Weights of a small transformer language model: 289M tokens.
Each number is 50 + 12 x the weight over its row's rms, rounded and kept within 0 to 99. Layers, rows and columns count from 0. The size before them is the row's rms in percent of the matrix's.

# layer 3 MLP up, 768x192, rms 0.199, rows 471-507, columns 96-191
118:59 51 49 17 45 55 36 56 77 49 58 48 59 59 05 55 60 45 50 58 61 46 52 39 52 52 39 64 45 65 35 51 28 81 60 51 40 57 47 42 27 67 53 79 35 39 52 36 60 51 39 48 61 49 61 62 56 49 52 45 30 56 57 37 35 33 29 57 38 53 72 37 46 64 61 47 57 40 43 43 55 33 55 48 54 62 53 32 46 70 55 46 66 35 58 72
089:32 43 53 50 49 39 39 26 70 45 48 65 47 39 60 41 57 47 45 46 44 41 47 46 41 42 43 46 65 28 62 52 42 48 36 47 48 55 57 94 60 40 59 48 47 60 45 48 36 49 55 59 35 45 50 44 40 60 36 46 46 63 49 51 68 45 56 42 33 56 72 78 43 58 21 62 42 76 59 68 41 63 70 50 46 51 47 42 48 72 49 43 56 55 31 57
093:48 69 61 64 52 67 47 89 53 54 50 64 56 57 36 49 65 58 54 50 36 43 61 67 38 51 45 61 38 64 64 27 34 59 63 41 53 73 54 49 32 65 50 49 56 63 33 33 42 58 46 66 53 40 70 63 53 75 42 47 56 58 49 45 49 60 38 58 60 26 66 62 22 64 55 42 49 55 37 38 53 65 63 47 39 68 49 22 50 45 51 34 45 67 70 50
096:48 61 65 66 49 53 32 75 61 56 50 67 48 27 47 30 50 56 43 40 64 61 54 51 72 63 34 54 26 51 56 32 48 56 51 56 39 56 73 46 65 50 57 43 38 53 45 35 34 44 25 66 39 35 71 31 64 32 20 55 53 51 57 37 54 63 64 42 33 53 62 69 43 33 62 52 74 70 47 72 68 32 58 38 55 69 37 35 46 33 34 41 24 63 38 48
107:49 66 61 43 64 59 64 55 34 43 51 65 61 37 45 37 57 64 24 48 34 61 72 56 41 56 41 55 75 43 53 50 36 36 53 51 45 66 45 47 37 81 42 51 54 61 41 50 63 49 33 51 72 61 34 65 37 54 42 42 43 31 62 43 56 49 58 44 39 57 44 54 43 79 63 58 47 40 55 64 42 48 38 70 45 45 37 70 44 48 46 35 51 59 52 46
090:49 45 42 27 44 42 73 55 45 48 29 43 18 58 69 49 45 68 49 62 48 40 55 38 29 43 26 71 56 52 33 53 39 65 47 53 42 37 40 68 62 50 30 46 41 54 47 55 74 55 62 49 47 37 42 74 59 59 50 54 47 57 45 41 51 54 52 66 66 42 59 63 54 63 57 49 28 53 27 56 44 77 62 48 28 40 41 55 47 24 46 43 62 40 33 33
095:57 65 67 70 54 65 45 59 48 41 52 57 30 74 46 54 45 62 75 41 42 53 83 38 19 54 40 44 08 47 43 51 48 48 62 62 44 42 49 32 57 64 50 64 37 56 44 55 55 58 47 50 42 39 43 48 38 68 41 37 48 35 54 71 38 56 49 64 67 48 47 36 37 52 65 57 59 50 44 34 51 27 48 59 44 30 48 59 45 40 56 36 51 37 41 43
095:30 56 40 55 50 33 51 48 53 57 64 49 52 62 35 57 47 41 29 36 37 73 46 54 50 75 89 62 50 66 40 39 57 46 52 66 75 53 47 43 55 72 45 52 83 48 54 56 56 47 52 24 47 47 50 58 62 55 43 38 35 64 66 43 53 57 71 71 57 64 50 46 37 46 66 35 47 58 37 38 55 50 50 37 55 55 46 26 49 61 50 53 53 38 59 52
088:51 42 46 60 40 50 37 37 67 58 43 53 55 51 60 51 51 72 57 40 74 80 54 25 59 64 49 60 51 24 52 33 40 62 53 59 55 52 37 30 67 70 44 44 39 44 64 59 29 59 39 57 51 49 48 46 49 64 46 59 63 61 45 53 47 50 64 51 43 65 53 73 54 45 46 45 44 60 62 62 78 45 63 59 34 48 52 36 65 37 56 47 57 46 48 58
097:61 66 48 41 46 46 58 37 51 58 79 42 68 32 38 41 71 53 63 43 63 53 49 38 61 59 67 48 43 37 70 57 22 48 67 41 57 61 31 45 53 73 52 52 40 40 48 55 58 48 57 46 66 58 70 62 58 49 39 42 47 38 40 50 41 47 48 55 46 43 67 73 52 52 42 39 49 50 42 55 55 46 55 41 65 60 50 66 64 61 58 35 46 33 49 44
081:37 47 63 58 42 63 49 40 60 52 51 37 64 59 44 69 56 60 37 62 38 63 36 47 31 38 47 42 53 51 49 63 48 89 56 34 58 38 44 33 42 53 52 25 63 35 61 46 41 54 57 48 49 50 55 60 36 49 37 49 44 46 65 38 50 40 50 60 56 52 46 56 62 54 59 25 51 48 56 49 48 47 31 45 50 38 46 45 53 56 53 65 38 43 63 48
083:53 62 63 45 49 47 60 37 48 51 27 58 49 29 60 52 29 43 52 56 54 22 82 34 48 45 57 34 42 43 33 49 43 44 48 42 42 46 60 43 42 64 51 60 32 56 43 69 47 44 73 48 34 35 69 54 50 51 63 47 71 30 55 40 58 54 43 59 57 67 39 45 31 58 47 38 50 70 74 37 59 44 33 69 49 62 54 48 55 59 22 43 51 46 55 42
098:42 52 44 44 41 42 26 39 62 32 38 40 54 46 56 54 73 58 52 55 59 64 53 55 36 48 40 37 57 43 40 52 52 31 72 56 45 54 51 52 54 42 52 49 59 59 59 49 58 50 44 46 28 64 53 61 49 44 66 23 57 44 54 37 56 55 50 62 34 55 36 64 46 49 61 46 34 59 36 44 50 57 53 68 55 56 53 59 55 33 61 53 44 24 53 38
084:70 30 64 70 39 57 42 48 36 67 55 57 45 51 67 66 53 52 63 27 74 49 48 37 24 69 31 47 40 66 58 55 50 63 52 68 52 50 57 35 42 57 46 64 47 38 60 56 74 42 41 45 53 66 48 35 52 72 31 36 46 26 64 52 47 51 62 37 42 34 42 52 45 53 51 68 36 52 43 54 51 34 56 35 39 42 55 39 42 48 38 57 33 74 57 61
117:36 41 50 68 45 60 72 68 61 61 67 66 61 58 44 49 62 54 62 20 58 38 52 57 51 53 49 33 33 43 64 50 44 30 41 54 30 63 56 40 75 54 43 61 55 27 46 34 57 46 41 39 50 49 43 61 29 63 45 28 54 48 46 47 42 42 83 43 44 63 52 50 67 60 44 24 54 34 43 61 51 70 29 54 43 61 46 44 46 28 60 52 54 50 51 49
091:42 50 55 35 54 50 49 35 60 44 44 49 48 44 62 67 59 54 38 56 52 37 54 62 53 47 31 58 58 50 29 59 68 74 55 71 73 51 30 38 43 79 75 40 44 44 44 70 49 29 38 51 50 56 45 50 58 57 24 40 57 57 43 18 44 59 63 55 54 61 57 40 58 86 59 63 28 39 41 37 41 40 46 29 57 50 54 42 40 80 71 36 31 43 47 62
099:52 58 45 79 40 39 51 48 45 57 31 29 55 30 52 28 55 59 59 64 46 41 42 57 44 72 42 54 54 44 49 53 35 69 55 66 45 53 69 53 45 47 66 39 44 38 57 53 67 21 67 63 61 47 46 69 33 70 50 51 43 29 73 63 50 65 59 53 35 44 57 62 30 36 40 14 58 34 33 54 51 82 51 50 47 65 50 66 49 43 55 51 62 63 43 50
099:27 70 61 61 62 77 38 53 34 36 46 50 61 43 48 41 72 38 39 60 64 60 52 66 52 64 42 38 42 45 50 48 40 57 24 51 35 48 50 44 33 36 62 76 36 39 43 61 62 45 42 30 61 61 44 27 44 73 43 39 27 36 47 57 56 57 49 43 49 68 56 46 46 51 52 41 50 45 57 40 49 24 51 56 48 33 38 57 47 50 45 42 25 64 72 31
101:47 54 52 65 54 54 38 56 45 68 32 56 51 45 45 18 61 41 34 46 33 61 51 52 34 52 35 57 58 37 51 67 42 53 45 59 32 47 70 57 35 53 30 51 56 60 40 75 48 46 48 37 45 53 56 42 51 50 64 73 51 69 40 31 74 40 62 40 44 66 35 65 53 58 48 40 31 45 48 50 44 73 28 43 67 59 62 62 39 40 43 54 46 56 43 66
111:56 35 40 40 73 35 60 43 61 37 30 34 62 48 39 50 63 34 51 35 56 46 66 60 26 74 48 56 59 65 34 62 50 51 42 62 49 48 36 67 37 67 35 54 43 38 57 36 52 69 40 56 51 53 45 63 50 58 45 56 39 27 43 37 47 52 65 40 65 48 42 54 44 46 68 58 59 46 46 65 51 60 47 45 19 65 46 46 36 50 42 58 34 65 59 49
102:49 39 45 64 44 39 41 45 37 59 40 53 41 67 48 51 75 19 60 48 45 47 37 44 35 46 49 49 30 63 45 57 50 33 59 55 68 43 55 50 54 65 52 40 48 67 29 65 34 44 56 69 49 56 56 37 56 58 57 69 41 53 43 35 38 56 40 75 60 65 65 29 46 37 43 44 55 62 69 65 57 55 47 27 42 52 35 52 54 58 32 45 61 42 35 64
098:49 44 38 52 46 48 23 55 47 52 56 43 42 62 37 47 36 34 63 60 36 58 34 27 32 83 55 48 41 57 46 50 55 77 54 46 65 62 17 65 45 39 25 36 56 53 66 35 54 51 46 52 46 52 47 57 45 75 61 50 48 46 30 46 40 33 37 54 47 22 35 62 33 56 29 45 47 44 60 45 22 75 49 30 42 44 68 39 60 63 58 37 70 62 66 65
094:52 45 34 46 39 37 62 26 40 76 55 48 55 55 48 48 53 58 59 43 65 51 38 27 36 63 42 42 55 38 42 47 50 46 75 64 40 68 51 69 53 41 48 72 71 49 52 44 29 67 54 65 50 62 56 46 67 52 52 50 52 35 16 60 55 53 50 57 34 56 59 51 53 55 75 38 59 52 59 40 29 47 53 77 63 66 55 24 41 54 44 62 56 50 53 62
103:59 45 67 54 24 65 62 60 54 53 65 87 38 70 68 51 53 53 65 54 42 41 32 78 36 49 65 41 53 54 57 35 72 26 77 47 50 63 53 41 51 49 48 32 53 53 47 81 49 75 24 44 39 51 59 39 32 44 35 46 51 41 61 52 37 54 50 48 45 35 45 60 49 59 61 22 45 44 30 48 48 46 68 45 49 56 39 44 64 36 38 57 47 48 40 35
105:48 31 35 41 53 49 61 55 43 47 43 55 53 71 31 40 48 59 46 48 59 53 32 60 51 56 27 59 35 48 57 56 48 63 60 30 53 62 34 41 48 48 56 59 47 29 35 61 48 58 59 48 50 62 24 35 71 44 62 66 41 92 47 63 54 40 51 56 37 46 55 54 46 75 50 29 41 50 46 74 39 53 36 53 66 53 34 38 61 43 43 57 70 61 40 55
113:42 50 47 24 44 68 52 63 30 52 55 50 47 58 57 49 59 42 65 48 55 36 26 66 50 58 36 56 48 46 57 31 50 66 67 57 28 52 51 70 56 45 38 44 79 60 62 45 44 66 50 39 54 49 50 43 68 58 58 36 28 47 61 54 36 57 61 57 52 35 60 56 39 47 40 58 41 58 35 50 31 39 66 68 59 57 62 45 50 77 66 68 54 76 21 71
093:66 44 40 55 40 54 66 68 54 43 45 37 30 34 41 77 37 64 37 53 41 52 55 60 49 49 62 51 51 57 62 57 43 48 53 50 51 60 24 46 34 67 51 48 31 49 60 39 61 24 43 62 40 49 56 47 31 40 57 49 48 57 61 37 53 41 44 53 64 65 53 59 42 58 52 33 35 58 54 61 53 47 56 69 51 31 62 57 43 47 54 29 35 82 63 43
106:28 46 68 56 41 46 43 46 65 74 48 77 52 74 33 45 62 43 39 44 35 57 56 55 40 65 64 49 60 24 46 55 50 68 56 26 47 53 67 37 63 47 44 73 48 33 39 45 74 37 52 30 45 45 67 49 51 59 80 48 59 63 39 35 48 50 48 47 49 59 43 52 86 81 43 34 60 52 51 37 61 35 41 22 48 48 42 60 55 48 39 26 49 48 53 37
127:50 43 34 49 57 40 41 30 69 33 41 53 39 72 38 48 41 56 45 42 57 37 47 52 47 81 55 71 29 30 49 55 58 50 42 55 74 69 55 40 48 58 40 42 46 45 44 60 56 56 46 60 32 52 59 59 43 58 57 48 77 34 47 50 43 47 65 77 59 33 63 66 38 61 58 45 61 69 63 75 52 64 49 33 61 23 35 58 59 48 38 42 28 48 49 41
088:52 47 55 47 23 44 28 25 49 62 38 74 54 52 50 43 45 50 64 33 51 48 58 37 48 22 57 64 56 60 42 62 50 60 46 69 59 31 67 50 54 56 31 49 62 48 34 52 42 58 30 47 53 38 66 60 25 56 75 27 48 41 51 31 45 28 46 48 67 42 41 71 56 73 48 61 53 69 53 44 65 41 59 51 49 58 38 55 74 64 51 57 65 58 64 56
115:42 45 43 51 35 54 47 48 61 46 56 41 32 41 51 41 44 53 65 42 46 42 44 56 58 44 78 34 49 50 29 53 18 38 72 28 32 55 50 29 43 58 53 49 50 57 60 41 32 36 51 39 51 32 44 55 54 48 69 43 51 40 57 47 44 56 56 39 55 36 58 55 50 28 51 30 64 62 64 55 38 50 53 62 38 41 36 58 52 37 71 62 40 56 32 44
087:55 53 55 46 25 43 31 39 43 68 54 34 53 74 54 51 63 38 64 61 41 57 62 64 55 47 59 25 32 50 52 71 68 37 50 64 44 60 30 59 49 43 71 76 44 46 65 60 47 58 47 55 55 70 23 54 64 28 58 45 50 49 53 51 45 51 45 62 51 60 59 50 35 37 41 23 62 55 56 48 62 45 64 73 33 39 64 50 50 64 60 38 53 46 54 61
082:63 34 49 56 62 47 63 43 55 37 62 28 34 58 73 54 41 36 56 51 31 42 58 64 48 42 40 41 45 70 47 41 47 31 59 42 48 68 53 63 44 29 36 52 62 53 35 37 30 43 52 44 46 42 70 46 61 55 55 57 35 54 54 51 70 78 44 59 30 74 42 58 67 53 61 54 39 67 19 40 32 46 46 45 32 67 72 49 49 37 42 64 42 56 36 60
091:38 65 53 53 68 74 49 63 51 47 41 52 52 71 40 47 45 51 50 48 45 50 53 47 50 58 67 17 29 60 40 50 53 43 46 49 32 41 39 33 54 54 55 42 75 45 38 65 53 68 54 50 41 52 45 74 38 69 58 39 67 64 58 43 63 48 43 52 69 39 52 63 42 54 37 59 55 54 33 58 66 31 28 51 61 70 42 63 51 67 33 34 54 48 37 40
105:36 60 67 45 57 57 41 63 43 45 45 48 47 41 52 45 28 34 36 73 43 52 50 36 35 65 49 55 68 53 46 61 55 44 58 44 51 41 54 54 49 53 54 41 33 40 44 52 40 36 39 60 56 42 47 60 55 20 33 72 57 35 66 68 22 64 47 63 60 50 29 54 53 30 70 72 51 45 41 42 40 65 49 45 46 62 47 41 39 43 45 88 62 52 61 28
089:54 53 38 45 70 31 33 37 65 53 36 42 28 40 41 80 48 45 51 63 41 50 59 63 45 38 63 48 38 35 52 46 51 45 51 68 52 64 59 53 65 29 32 32 56 55 51 40 38 57 48 72 57 54 19 58 43 66 41 38 49 61 54 54 53 45 62 59 36 52 49 70 57 64 56 58 53 41 49 48 54 43 58 59 48 54 73 43 44 49 36 55 43 67 54 42
093:38 35 46 49 50 34 63 46 59 49 75 40 53 39 49 45 52 60 40 44 47 45 54 55 32 55 62 48 67 46 51 76 61 35 60 73 34 44 39 30 58 38 61 57 54 55 76 58 63 43 54 65 49 35 28 27 58 43 51 58 53 27 52 38 43 52 54 56 63 59 49 39 43 48 50 68 77 49 48 54 46 70 56 58 38 44 51 30 59 39 62 50 27 43 57 34
# layer 3 MLP down (transposed), 768x192, rms 0.186, rows 471-506, columns 96-191
105:76 48 67 62 53 49 34 27 58 52 36 43 49 53 31 34 32 44 44 59 50 51 25 43 33 50 68 52 47 46 63 63 65 37 30 55 70 48 39 46 73 47 51 53 87 50 51 63 52 50 65 65 35 64 52 27 50 43 36 67 47 35 50 47 51 52 40 65 39 52 61 57 37 57 46 49 39 48 55 47 32 47 51 52 48 45 49 55 53 69 56 38 38 54 46 40
089:57 54 61 43 56 24 43 40 51 43 19 49 75 53 47 56 58 33 43 62 37 49 57 60 50 46 48 30 66 60 45 54 52 31 36 61 59 48 50 58 70 51 30 31 42 51 51 55 58 63 60 47 50 48 63 09 62 48 44 46 56 47 52 87 39 33 51 39 39 58 61 46 46 47 37 57 59 52 58 38 53 57 36 35 52 48 55 46 69 44 39 59 37 43 43 47
093:55 53 42 75 40 72 68 42 65 56 48 53 42 47 71 58 46 64 55 46 38 25 43 38 55 37 44 53 56 55 46 44 30 48 45 39 50 41 46 63 51 65 37 34 45 75 46 52 50 58 60 62 47 46 49 49 56 74 44 27 48 65 66 49 50 33 69 24 65 52 42 59 47 68 58 56 36 38 57 57 40 30 44 50 62 47 54 64 67 63 39 75 53 31 52 39
097:50 42 55 50 57 45 52 48 60 51 42 71 61 66 47 74 53 51 47 59 51 59 62 55 58 49 48 62 55 49 26 45 48 57 73 70 51 33 59 64 47 48 73 55 57 46 29 43 36 52 66 51 55 45 57 53 58 55 75 39 32 47 63 47 47 41 23 42 75 52 51 37 54 65 39 51 57 45 33 58 56 36 48 52 35 55 68 71 53 51 46 53 41 65 47 45
105:48 60 68 53 41 40 43 50 52 65 30 51 67 62 54 64 41 37 46 71 41 65 37 29 13 39 34 55 57 53 41 51 57 41 44 61 62 58 43 53 46 30 44 65 41 61 53 39 57 63 55 51 60 56 43 49 51 51 47 60 40 42 24 29 18 77 30 40 46 60 50 42 57 46 37 43 62 35 52 49 44 49 50 62 43 31 30 47 45 37 72 33 52 61 32 51
087:44 60 68 60 51 53 41 62 72 40 43 73 61 36 53 43 56 48 44 39 55 51 29 54 71 34 50 52 37 53 47 67 54 50 36 30 60 65 17 39 36 67 59 45 47 40 50 62 66 52 24 78 45 53 58 62 53 36 57 42 46 36 62 56 53 33 58 38 28 51 57 16 25 38 42 54 41 32 63 63 59 25 46 44 76 52 51 49 56 53 35 47 58 70 50 48
094:38 45 35 54 44 63 64 41 51 45 67 15 65 60 66 50 39 72 19 69 49 44 56 46 59 66 33 36 32 41 42 35 57 61 46 50 40 40 57 50 46 41 55 63 42 43 57 25 45 73 48 40 43 35 50 48 40 33 60 64 48 44 52 40 36 53 61 61 59 50 41 73 45 45 35 54 63 65 38 42 45 61 46 55 82 50 51 47 46 54 48 48 33 50 46 58
094:42 76 59 45 32 50 54 66 47 65 38 54 38 58 37 70 65 63 06 45 38 50 46 60 62 48 45 50 54 58 56 36 39 63 52 64 51 60 60 55 47 34 60 66 42 51 66 36 65 41 38 47 53 62 29 41 62 46 56 46 52 45 66 58 35 58 47 50 60 52 57 62 42 35 73 61 61 67 61 46 56 51 57 65 60 42 51 34 46 42 46 43 60 52 46 48
082:52 54 55 55 49 48 76 54 56 48 50 39 41 63 48 40 55 42 39 53 56 50 48 59 66 48 55 43 68 54 65 61 57 47 41 41 66 43 51 61 63 73 48 43 81 56 39 47 52 44 65 81 74 72 64 47 69 25 66 52 46 42 58 52 70 65 48 59 40 43 80 53 57 64 47 53 50 54 59 47 46 55 39 48 51 27 48 52 54 54 46 47 59 71 58 63
102:44 34 62 41 49 42 67 44 47 51 33 46 48 38 38 34 51 45 39 59 72 58 41 64 61 68 58 56 48 30 54 33 31 55 48 58 53 65 59 29 52 53 43 66 44 41 37 61 32 63 57 53 63 47 35 41 57 45 40 37 72 59 55 33 63 49 61 52 47 47 45 53 64 31 53 32 61 65 32 65 51 72 63 44 54 77 55 50 76 36 56 36 53 78 48 32
090:49 51 70 16 58 57 62 54 69 37 64 53 10 32 36 36 50 29 59 41 53 42 58 51 62 42 63 68 72 63 59 60 56 38 36 23 73 52 63 62 42 42 55 55 50 39 59 32 50 48 54 58 51 47 60 46 60 49 59 58 37 65 46 31 36 54 56 64 49 35 46 63 61 48 11 60 64 60 51 27 64 44 51 31 40 58 44 41 51 46 50 64 37 31 65 55
098:45 56 58 50 42 70 37 51 44 53 60 74 58 62 68 48 64 49 44 59 31 80 36 47 51 47 69 51 55 54 41 54 47 72 50 38 73 74 42 58 55 30 33 44 54 34 66 24 62 65 35 49 57 39 40 51 52 64 50 50 23 66 46 77 31 59 53 22 54 51 53 35 51 51 37 49 58 47 44 41 41 50 55 47 37 47 50 59 53 40 42 54 63 67 60 54
089:43 50 44 40 40 44 46 34 45 61 50 49 50 56 52 52 56 38 65 54 58 55 58 20 40 56 40 53 49 42 48 60 60 42 38 59 46 23 43 46 57 46 58 59 30 74 42 58 82 45 42 38 51 30 41 58 47 62 32 63 38 54 20 65 55 71 48 43 44 48 69 47 69 48 21 56 65 50 69 47 50 37 59 45 61 65 47 69 60 59 63 54 44 45 56 50
080:67 22 45 61 35 53 61 35 50 35 32 33 40 44 56 34 40 67 35 49 47 53 68 30 54 31 61 41 36 55 45 60 52 37 37 41 53 36 44 42 47 39 47 59 55 72 50 17 47 50 48 50 30 39 54 46 55 48 57 56 34 45 64 51 65 64 44 43 44 34 39 37 49 53 27 58 53 34 61 64 42 43 52 49 54 49 44 42 59 47 60 57 54 39 48 46
115:46 36 44 48 45 58 54 64 40 71 60 61 58 61 31 65 43 45 32 75 66 41 69 57 53 64 24 58 50 44 59 52 51 52 49 48 76 50 47 55 42 45 57 39 55 38 63 60 58 43 43 70 46 43 65 50 47 48 53 68 43 51 53 47 52 47 43 46 65 64 63 56 55 64 77 41 61 33 64 66 38 37 62 59 35 67 63 45 28 46 54 62 76 38 33 49
090:55 42 56 63 38 57 70 59 36 32 48 76 63 48 39 53 74 48 58 53 51 43 42 71 45 57 48 38 69 54 54 54 38 48 38 15 51 41 50 59 58 73 46 55 59 18 55 51 50 54 48 37 53 65 57 56 31 37 56 47 28 46 74 74 48 57 49 34 60 56 58 59 44 42 78 46 33 43 57 51 33 23 44 33 62 54 76 55 45 75 50 43 56 48 36 59
105:63 48 37 35 55 38 53 49 53 53 34 51 59 45 61 64 49 51 55 63 46 59 43 40 74 34 37 58 63 58 43 68 55 54 46 44 35 29 82 53 42 34 35 28 41 54 68 51 42 36 83 50 47 53 25 47 56 49 75 49 56 64 26 48 56 51 46 78 48 35 63 67 63 39 59 35 61 36 43 45 42 45 39 60 54 61 52 62 49 47 56 77 50 38 45 45
099:53 30 39 44 53 78 66 49 48 54 50 45 54 59 64 70 26 44 48 47 30 22 55 52 34 49 45 33 67 52 28 42 37 44 42 62 53 45 43 49 59 54 48 40 69 53 26 71 72 63 43 49 46 48 29 49 51 68 34 60 51 46 25 48 37 47 42 59 53 43 42 46 57 58 41 50 52 43 43 50 61 51 59 47 64 47 33 54 73 43 43 47 34 52 53 68
106:45 54 42 48 56 68 68 41 62 54 84 51 51 51 59 66 50 30 40 63 56 72 41 53 43 33 38 35 42 64 39 68 46 45 50 61 41 37 53 44 48 39 35 55 58 34 40 41 29 35 35 36 38 64 47 61 58 67 82 44 79 49 46 59 59 45 44 61 55 53 55 32 47 48 45 44 55 29 24 50 45 77 60 39 75 50 41 50 57 63 36 58 34 64 52 47
111:51 76 40 33 38 44 44 71 32 49 53 49 61 49 44 35 55 65 70 44 47 75 36 33 52 52 49 76 55 49 38 29 44 37 59 60 62 39 60 35 59 50 49 48 23 61 50 43 47 60 42 42 37 44 45 52 57 42 27 48 41 49 37 43 58 57 56 48 53 45 55 52 62 55 45 35 46 70 47 45 66 68 61 32 80 29 61 40 64 56 35 52 36 45 56 55
103:74 50 39 55 38 69 48 50 70 55 40 57 58 48 47 59 59 60 62 61 54 58 50 54 67 43 44 54 41 50 51 43 67 45 36 64 53 54 69 47 53 53 60 43 56 60 45 57 60 44 49 48 59 68 50 40 57 61 55 34 52 51 47 35 19 48 32 48 63 63 66 62 23 39 44 38 76 55 42 47 33 72 38 35 37 43 46 66 53 54 58 47 59 64 48 47
093:43 58 42 64 56 32 61 51 61 66 49 57 52 52 48 35 28 36 51 48 58 63 34 38 44 86 43 44 66 53 50 44 35 52 53 53 76 57 33 57 55 66 63 50 67 30 29 59 46 57 57 52 58 65 63 33 62 57 51 47 56 46 56 77 48 41 41 46 51 48 56 52 38 52 23 42 36 33 46 49 56 37 56 64 58 59 71 43 61 40 51 72 43 61 52 60
088:45 48 61 67 36 48 76 65 70 54 64 59 54 60 41 26 42 16 46 54 29 57 46 55 49 43 39 48 43 46 50 63 58 70 54 36 61 35 57 39 53 62 50 58 53 55 55 42 56 63 65 43 38 51 64 42 25 41 52 50 61 52 34 41 64 45 44 54 48 64 31 57 52 32 23 32 51 65 49 44 51 50 42 63 59 45 37 72 50 49 55 43 33 28 30 58
090:57 30 48 32 46 52 44 26 42 46 77 61 60 55 38 54 38 62 55 47 43 46 38 41 50 42 81 51 68 61 43 37 52 27 71 55 54 53 68 36 41 63 12 48 58 63 75 59 32 64 41 47 56 65 40 46 48 61 69 70 47 47 53 46 63 59 38 44 58 53 60 33 46 49 61 46 73 28 51 35 40 60 25 43 51 29 72 65 50 44 53 55 47 49 72 51
095:61 42 48 64 69 54 64 69 65 53 29 34 42 30 68 65 59 71 54 40 31 47 48 42 56 60 45 51 54 52 46 60 49 51 47 42 43 36 59 46 73 47 50 45 30 60 58 56 52 40 45 55 54 46 29 66 58 49 48 64 50 43 50 44 31 46 59 48 56 44 52 61 46 25 53 52 32 70 22 32 71 49 63 38 55 39 46 36 45 44 50 77 62 45 56 66
105:72 29 46 34 30 55 32 74 31 61 54 51 52 65 55 61 58 62 49 42 47 40 50 53 50 53 67 64 50 53 67 69 70 31 64 47 54 50 67 59 31 63 82 61 56 50 40 71 43 65 49 39 36 48 39 56 55 24 44 34 37 61 52 41 58 36 62 41 70 31 71 63 64 52 33 70 54 47 43 35 52 56 56 60 47 43 73 63 40 50 53 44 66 28 46 51
099:41 38 50 48 49 55 52 46 63 48 65 42 44 55 60 26 52 29 45 59 53 51 43 59 34 41 50 44 57 56 53 50 45 24 30 51 37 50 37 45 56 52 63 70 66 60 59 47 50 69 60 25 36 49 61 35 79 57 51 46 65 35 43 43 53 68 39 67 41 56 60 51 60 60 44 56 54 12 35 40 64 43 55 56 42 64 28 55 60 52 42 52 62 56 42 53
112:47 64 68 33 60 55 65 32 40 52 30 47 53 58 64 60 29 49 38 53 60 55 62 50 59 38 31 56 62 49 53 54 57 52 63 53 49 48 41 74 43 35 56 55 55 45 52 58 56 59 64 65 45 53 32 27 42 50 42 24 47 48 32 41 50 31 50 57 81 37 41 56 54 44 74 70 40 66 44 56 37 27 84 60 64 54 59 30 39 54 63 44 54 44 44 42
117:42 44 45 58 38 21 18 52 72 49 43 60 49 52 41 46 28 33 45 69 63 38 50 39 61 55 41 43 34 52 47 42 55 51 54 47 52 62 52 63 42 57 42 55 43 46 38 44 43 43 58 70 51 81 44 51 45 47 55 37 83 50 47 59 55 44 32 70 53 60 45 43 49 56 45 52 73 44 78 61 51 43 33 41 54 34 32 48 64 50 54 30 41 57 47 40
094:37 26 65 62 43 61 52 60 61 45 35 52 47 44 44 56 68 19 32 40 49 21 75 60 54 57 54 46 49 76 56 44 53 32 54 39 51 45 33 53 53 53 59 55 65 36 55 52 61 38 57 40 52 68 75 54 43 70 42 55 48 36 40 45 31 72 36 46 38 42 53 59 51 61 37 46 48 45 29 60 63 40 58 47 40 45 50 61 69 57 47 38 41 55 58 46
109:18 44 44 47 23 48 54 41 62 42 58 75 37 56 38 49 39 43 43 55 49 47 44 56 44 39 30 59 63 59 36 42 38 36 57 46 33 46 42 61 57 53 64 51 41 40 61 48 58 49 53 59 52 52 55 55 53 68 56 27 37 53 46 32 46 60 49 61 28 46 57 67 41 67 44 61 51 45 43 48 45 57 27 60 47 43 27 51 45 35 48 54 51 58 41 51
092:42 40 36 57 52 41 62 53 61 51 40 65 53 44 59 65 62 44 26 38 56 44 52 31 60 51 40 16 19 56 38 48 48 37 51 44 49 54 59 54 56 41 57 56 42 44 48 46 61 56 39 36 58 61 46 65 32 58 52 57 58 49 64 59 40 43 54 47 64 39 49 59 45 47 50 56 72 40 58 66 96 43 31 36 46 57 60 48 51 39 50 64 49 55 42 44
079:50 35 43 53 44 59 33 76 63 41 57 65 63 36 61 44 49 87 53 52 46 59 23 55 42 56 35 49 37 64 58 61 66 49 63 56 27 56 44 64 52 39 40 61 29 50 54 44 57 48 40 78 50 53 43 65 43 35 56 59 60 37 39 79 40 63 53 42 57 49 60 62 36 26 46 58 53 45 68 55 50 31 52 37 54 68 40 56 70 37 43 54 78 75 37 68
100:51 56 50 35 54 41 40 57 60 40 68 50 46 55 45 17 50 35 39 60 70 38 35 62 47 58 67 52 60 59 57 58 62 48 58 50 77 55 41 58 59 56 63 45 49 39 50 77 46 58 55 52 56 54 73 65 64 48 54 73 66 46 46 57 39 49 58 45 40 58 59 37 34 34 34 71 49 49 57 62 51 45 35 29 64 44 48 45 63 73 42 58 30 39 43 54
096:63 41 46 37 55 37 54 56 47 74 50 32 43 59 54 68 52 57 38 46 40 43 62 55 69 50 43 43 79 55 52 55 36 40 48 43 42 40 63 47 69 67 64 57 47 57 31 55 41 56 49 57 35 52 40 43 45 38 51 43 62 44 56 43 52 45 51 47 48 30 68 47 39 77 45 54 43 27 38 51 56 50 55 48 76 52 60 41 55 48 40 51 72 44 31 69
093:56 72 54 49 63 40 51 47 50 43 44 43 75 50 42 48 58 47 52 54 36 58 50 59 69 43 26 60 63 46 34 60 42 48 36 44 47 47 43 20 73 37 58 54 66 55 68 71 70 60 53 59 26 54 65 62 43 26 34 39 29 59 47 40 46 70 39 43 43 35 55 57 48 42 57 47 55 52 47 63 57 54 60 43 47 46 59 46 51 47 68 64 50 33 65 47